Part of a small language model's weights.
Training: a variant of Adam for these matrices, 530M tokens.
Each number is 128 + 24 x the weight over its row's rms, rounded and kept within 0 to 255. Layers, rows and columns count from 0. Numbers have three digits each. The size before them is the row's rms in percent of the matrix's.

# down: layer 6 MLP down (transposed), 3072x768, rms 0.0303, rows 1499-1545, columns 704-767
# up: layer 6 MLP up, 3072x768, rms 0.0311, rows 1500-1545, columns 704-767
down1499 097:116140136111106151102156105145158136092126119128113145118151096126109152133101163106164105171145135122132131140149139138138122161108110120139113120113182180130115113126185130144115120137133125
up1500 095:184142118133094133154098141092084158129128143119134138118107104119148182167082107145101148136108132137165111095157099137116183121183090102070075151148133101129114109118126115168139114124127128
down1500 103:126136132118152149116162130118122150114154139152083121137147136153138116114137100100128108124095090137125137122073160138122136121143151144168131107136130132126173142177132144140156170138134102
up1501 100:132089107165150069105151158140108103134118103086121083163110159142125110152147117151121116141134166137088116142121146106102137128114102093107074172120169084132139156125125142099162079132140127
down1501 093:132124151127186136106102122134152129129125172097129140157144131161123160149145102154148130166167102130103133157137156124087152162113110144123114093099093158142143084115136150168097122124128075
up1502 100:138104107125124155121120172111133139105148119109142159139154150157099120145145119140174185067154173126132103128140112102157090123145159107145146124128127103103130169130145115113181123163202113
down1502 098:157141155159109094116138143108141149118114150143108108169110154140094142170150119155104144142109096155134155154152102148122165117123114154108114144141165113131121129119092116088124132135098110
up1503 103:140138139103115172141060124132115138136130102141132112113167117148132131124100173137076120126125146143140092083122126114149119154127131135167154132101115134154130121153131133119124132088167127
down1503 100:141134111134132124100107145158096128120107117142105125127109075079122161128136138115122216138151132155143085138140128120133103125173099160153147157128109125122106122112114169117137151108126172
up1504 101:108102103121166107140104128131159117124155148115123156115150118137169106106121143149123179152075141130136141117122125141127135104173112124100118129122141112173115135144119096154088132148107101
down1504 116:105147139148110100124111162101111095120166133122151108104105099115112122136155127104145126099145135148126136125101139168117132154109132105162118152108102106140149142094171136161135113143099151
up1505 104:178124138150134138150132133121085119117114092160130108138188166144145118103105131132087102121141131116169133089163159157126133140113128170151104159143155113117130132112093117162119155107124041
down1505 107:132120108129185143172103123099107108124081155173124116195132147147158160141137119171111120106102111080113148155123096178182135114122156121134140165127126122122125129132178108173097092111129109
up1506 100:124162132102154171109141095108144152124120121152153153123176120169130073113091117136116130098104132111100082082149137132112123135149128115176146151118105144129132135103126139085149100120125125
down1506 104:126112087130128124157132080141126136094118146111132173125128095088087144139134140139132125191113125118156136118103126138100112164117135094181151095127151104146116135145114127126138101152169135
up1507 098:100146159133170110140106153112130136167091163150143122138126149127114154132123172100098103139104104118138118131089120130097150126149123124170134124144148131182123146127110128143129167125092121
down1507 102:129144119132135179113134131085124163122145108094105131155153121146108128082143154160114150156138115128131150125094134125112115169151132144127159073109111127101177158159101165105123124113123157
up1508 096:152082128153103137095112113138091127116142121112148158137176115117091130138087129136114143119118128154143144133088144160101115083150147137128124112182116109140118146127129089101138116133143163
down1508 094:109118091146136102102142110144159082127118147119096180157149154118136102162194176161170129129109125148109101103145146138134114143147148161122097134153128131144130115134119159130118094119154125
up1509 097:142121163117126146161106164107126152100122144105145120074124120123145127126122097108128144133124115134102147119097129172107149123142098102141132102134110095123134123129118149120098109183146119
down1509 097:130139177125115145098202105125174075135083136148125168148156113138148139123109138147174109171131129147177093118149148092138128103146135121131099186114105119131138136089160134094118168137158120
up1510 100:118086106147143184128085164112103171147155079159144143124169163119092112109185134161108160154114127141113075097122158126097129139120111126138099117112114106123160098159150125075158108146121114
down1510 091:156150139130123119134143139178126072083175153161092102140134121114103161108089123162154141121132088140125128074112140111127173132111120115127129157147109100118136151129114108198127120140123104
up1511 095:146099163107120109104102141111140120091156131109159113130157141148143105119065159133156120137117109094095127119156134116150093085151098106110138141170099162108159146099112139112133088153158137
down1511 096:143147109146141111139128108139124127130120122167102150176096083133103121115166133124109182110104083150168135121172149134087154185160150150158142117100129123150124107138125139097148123118146081
up1512 099:130149109158161156112080105162153117118124108141104159118112152164095088105146153121134151104175118146112126140115095122120147123127125116156141125197113128112176155101089180137195065160105108
down1512 102:112110116096110134112091130162116148090042085109099111149160115142158155130119149142149121164088133114109180145075145143163139122072117129107148150116158095169118111126121096099153145152157129
up1513 105:112167103133105128138104147080121125114136097142171103128115116109136120113172156138124118131135119107137116139124053178122098117121146104157087111128118117092126091143166143114122106133126129
down1513 106:141121117105145149168142140122100115175133132150077129127137114126163127121150099143089152101101154158086148097138109104116139134171167146119143120098156154155148114152117153103153149130113120
up1514 099:110118143128150121122130103160085116109130105144137106170150148141127136117151101079170151107159121069139115117122144155159145152129092131090112104125112129167107102153159133147108171182111128
down1514 100:129144093126136128142166162046145155101106165131132116083122124117126079140152114157120134129131156178128137103122133103086150071161158108147121115115126129099157171111137072143166079112131102
up1515 096:125124129156113080106100157130093136114131152132118149132159155104132078132110101143152173146143114118144134167127131148134091181144142121107083111162134137164157098125146122093164143146099182
down1515 099:118117102120138082135093163159133134131138137137118112117099127126125102114113130157138110133139099130120124100119140120134131107112076124141137120178136146107094106139096115118144151146123128
up1516 105:122161145138120098093125147143100134140144149132191088143128143159118119085123151153115177116132159067119117095133090111131129112093076108146097126084100150127111137123145104133135100116141106
down1516 104:119163123142117117109102103177124162100167095114164148088132132129081137152154111112148157127091136120130118135140165136141146121117132151167158101094101121155176146122127119145105144193147159
up1517 097:154096176114147122123149105133168128164120097097093140127153171139076087114086139120161100149102132120210189103144179151136107130114098099161136104090126154175137112143118104147100096139129119
down1517 097:141140131131108114182140126117122129108147102176152130094080131099173110172153096140148139106145124120109113138152104162122122126075108141167141148112103132138198080163147096148119185094123149
up1518 103:118093177150100111150132140125129128084132130127129087109182093142072100129122097131144108148127121141082135108152103113097135104102141143148084114077127113148118113151126141119157143131108124
down1518 095:124128151153163126111117161094100104127123105104128117093152150152187133134122145120129138108123116116114127120112091163120096137170119121107071150113163129132103118114176134127107126100121128
up1519 107:118162127119107140100152141129098149107164128168126113152158143076114106141148140092136179107133095123121097123122103154121138109124119127160114120128107144122131159132054117141117131119135127
down1519 101:137144146165139105139081140158141138121157097141141084138183125087169173175107158149130132104131145085135123132112156142139137108133121077153121124138111124122148099116133096123112151158128101
up1520 103:146092107122139125094124137159095141135118160147113138131136097131138119131103102104098103132167167110163166103128109166116062118103137137147080162141107140174148102171113141120140182114094117
down1520 103:122123103183106156147131149164141138155128081161141143136155100117145137111101106130124178115101095155097103164083128136134129099126121123105130123151105137144156114124132132131131138148118130
up1521 098:140161100131121184078077087119103145175151161103105099115116124141153140115133158148124106141149152077083120113129104128108138124144098101128173122106137117149147140120133122136123148083125121
down1521 103:131149148166145103092109149090080146128178155144111151161090115079133154118179148095133119121127084164127109138155116192119151140109161154127134112107150119116149149126143109122145111142124125
up1522 101:121093132184138065096119158126130136123089179152148113106099154118117137135152100154161141119056169087115149145125096119118196085120127111108164133125092106140100111149134089138109146141146132
down1522 099:099178138122116156154123140095114093146130118138115105136146150124111139133144102143125103110128132141108092127124142142136108129158167123110157161169147126167091113137094162117075111139120099
up1523 092:131122115126115141120131153107081143096106128137155095112132146147138169098151092119130160145099100150123149091163108133091141121149109116116191150124099142143143102122130144121116178108135142
down1523 104:112141159132157127118093107088144136127092156156092154158114095141197142073104084130111107096113148138143149137137097142131133161096147134146102108128142124155132124133148097142148112122162125
up1524 111:158080161107124128140144130134118114124142130094130177151112136127063123156155102173127144153136168104142126129115105128148162132116092104146152118126126140146131142109161135132184122144083111
down1524 121:114143136127152101143184117131099118077135136126151137108109122127140176142177103138084132141101160123115115158125131165151117111124138132177082117120077131143126116135095155106139107158117136
up1525 099:173113088113133146120063102141142156107055161120171142132155121114151122149128125145117151144126088099119136101100125115106120167133124107089108111114097126164128140168142113121160131141138153
down1525 102:163164099146158114141134152164126133132099127111111171124111079139116167095146136162114146144120158123159091132117121154125114138117116155101155114116154107130157146121120151155113129139129138
up1526 098:166150113135142129141122146119110142149147150094116146109160105153150140100109130123091145163139137176132143133110144152116111153127100106141106150130148127129118131119162106096114137120122096
down1526 097:167183131122102141094145099124127153125140122155130126127096123069104129115147106106147144127089119155136124161142142125117162118136113099087110098130144152117136106122132073122127111075128125
up1527 098:136134128121125141110123141138125130093158132122159120132146142141137144115132122155103132139124142126157146132109140112149155150146133136149127092117145134133161102170092108105125126112125091
down1527 104:143121136150129129118134110106099140137178133135090164115146138125109111103121108133107117143156122123120148158131130117122186135173146121098177117148118135152138127155122130163085127132112110
up1528 097:132124130113118163100173119121119154121114143160153080112118096106132090147065140106111102154112150110133107169098122089103153152171155140169109134114122155139141166127094097123135144106159148
down1528 105:115131130097114148137135131114124097138133126121130120091137106051144179112174150129168138089132123122137135103096111095161151050128091141128136156089111138169140102090139110128159126114109181
up1529 102:114104138147120166137167092146131125106111146146148133142144119168130115097123125102096136122158147129120085128125122152150122152132129098096138100106170125127123173120142124122143111131147127
down1529 098:151132110112148109089127133085112101097144103137157183123103161120150107081136180132132122165117116156090122134147117078110135109130099148159147159107126110171143098130183161107126123138096128
up1530 098:129088129165129113143131164118081130074106162122134174136109119134106123127125125127132124157103111094125111109156125139139130138142120158143123145149124136121118124150152125144121120149121169
down1530 093:094103092111103131103111189118170146143116085131110116106125140129125166131128123102145141083125154142127154115106121125100159133129137166125087114130135084122141153141128158128156141129151090
up1531 099:150153161117125111153111136145102125127114095119150154113123140104114142119107127154116126132109125099127045106129106172119176104121104126164097116127107154151100114142130104153116109129107131
down1531 102:125110137153109115143074156152085156180095116131133121181154099154147085141137135107124140140111121129093129138134137142166122170077128127128184117168125107124145159143129145129116168146105096
up1532 100:103130141155122118154115123120136101094089134118158122106136143179131134095147103169122119119102093146112136164136144149091131110177096155161126132108100044107123126125202126101131121115105115
down1532 098:140111118126150127097105124100149129119124142114138100118114162103108117088137118112110108120125120131113155105151114118130103104152127085125137118182158154129111128183115099144123137152136127
up1533 095:147111181107131138141125084128127112134136135146120149107099117135106123114110101117128092132139125169114129086150122125121088175156171098115125122133117145080146128115135129126138118127138121
down1533 093:153084157146084106128098116156161178131162099093119124141116111149160123101118142150138113088155100141093091143100137104116116126112121158098145126169106132133173119141123137154137121169109128
up1534 101:137118129120103135182109123072129106091116088118112129141123132111116168135090138103090167122095136133127128143100148137132169150120112138126130167110144134144184116135149132104095112122114120
down1534 100:140114084111154117110135114142110107098080127133122118120169122118144091173123124108130102137154132179159134113126101176131095129125133123147158121118133140127139150118137112106106112088156149
up1535 116:164066149151113156139122089129164134121086098144113100149133120134148080099128130109108113179125159117133112141127138126117095143135110104124184135137170094188118135124111171094174111130113166
down1535 116:099100160086097123135067144146169144156116124103137128165132088150143139164128111127108130077130132105167121157125169097073113206136162146098159160120117118166120115117110115126128152106113115
up1536 101:139109115148137126155156124100114145164154101095170153115128129128129125146118106112122120108094139124114139124159126119098111106105131157102130136098154165144123144102099101176115116139156165
down1536 097:112134169070126146115160113093188123106148145138140133118143139092063135131131147128100125125139124133129155117127118128100155140118122113147145099137144087163129122120106126091111144110182090
up1537 097:126107194186119146148123140124110156125180157092103127115195095138109075113128139114114142138128121146133102079158134145144085145139143139115139142129149158099099169134108150087149133145103082
down1537 099:141155092135102138097149126123109098104124111170156146121137121149131117108131136092150115161138160144118102146118133107097137122101146177129096113126105146143124111117155159138141158155117150
up1538 094:123140126138114092133083106150118173136112080099108132109155117084116184130145136214145138110154121122091100132140134150082079134159113142143124136110098120144105138104140091104128170122129088
down1538 092:136143117098158118110143134135165120111140165119173125155099140099118085115095122074091120139127127113139154141119111141155144112117146118110130098185171130039153161112084153142122134172133135
up1539 096:134104107132100129162165092112114094150066137142159099118135155139106114115167138137097138132098097112155115150124139125111141108154115128134080130127104124115123146116115119163142113143129111
down1539 098:131135129155136125121155145127137158109136129154131103126146092145138113136111128134125103123132108148115110095104106171136138152139125121118143085133115170125076140096104085098115140111125140
up1540 097:143125095142139120145153112108146153119134105105135142102143089117148081128180144136122114129113137136094126120066115145167142157140114133152143115116157165165123056132099135112184128144101109
down1540 090:090096144130120097143146128136170137085140104182080118167146127083142099135154153130093124105177108154111146175118171141104174137098122120125095158131133122181158099141105100116111165136111143
up1541 104:155125087155171155139133132129082114119156151151149104105142132159082112083145059140088207110115135147091093124117147114087171120133081148113127118140138173138122117126144132118148077095073178
down1541 104:156119159129120115128165169135168123129160142126196134071100132101116107180144098114125139092145120073122141152134117159153133145182114143149080128176136110081101088127106135125137133134136097
up1542 101:121101142148119153095129123133100102114104139085193133159142112119124099136135143095155098181111108124104138135148140125125151111143116136115126139145101151104127153143102121152175122124137136
down1542 107:118111136123086118108121153148108176114155171139106131165143155124131081117167123171146147142145143078116136156154139127130141122103164108157162138123176096129113158121079131150161119131115128
up1543 097:133117139128124127135144129150173130094139088143136113146190110167076120170108116115100168181148160154140090140155134126091114092136129133158106103136107122156106154082116124112129162157147123
down1543 095:118107105127088135150127107126095116166129168104092124184092126141131081139132088119176087104117113070133116120128122141118140134160118110073115120097134100125075125158124117153121131128140127
up1544 095:119082105173107128136130100149080095125110113114143106135122123147136146106144121126132128108134146104107116157094124162126117148121108115079144150106151125077131157148116086118145153132121125
down1544 094:129117136142123191097134133114151166100114164150114116106131149110102140152112155100129149160171107154174127127123153151099167111136117123149112069157121163165161095111184099181111150113155136
up1545 099:112151135125134119123114099137148162136130111141125116128147156148147124068133113128088106081109121119114107119158135125138149123153146120108110122124112125159186130149157122138088102115125114
down1545 099:151147150119152142115109154146107150151088145130081132198183123162088127142136112120174127140139137120110103134194097079115146132140150157111103086123101157151163144138185128092162109116124095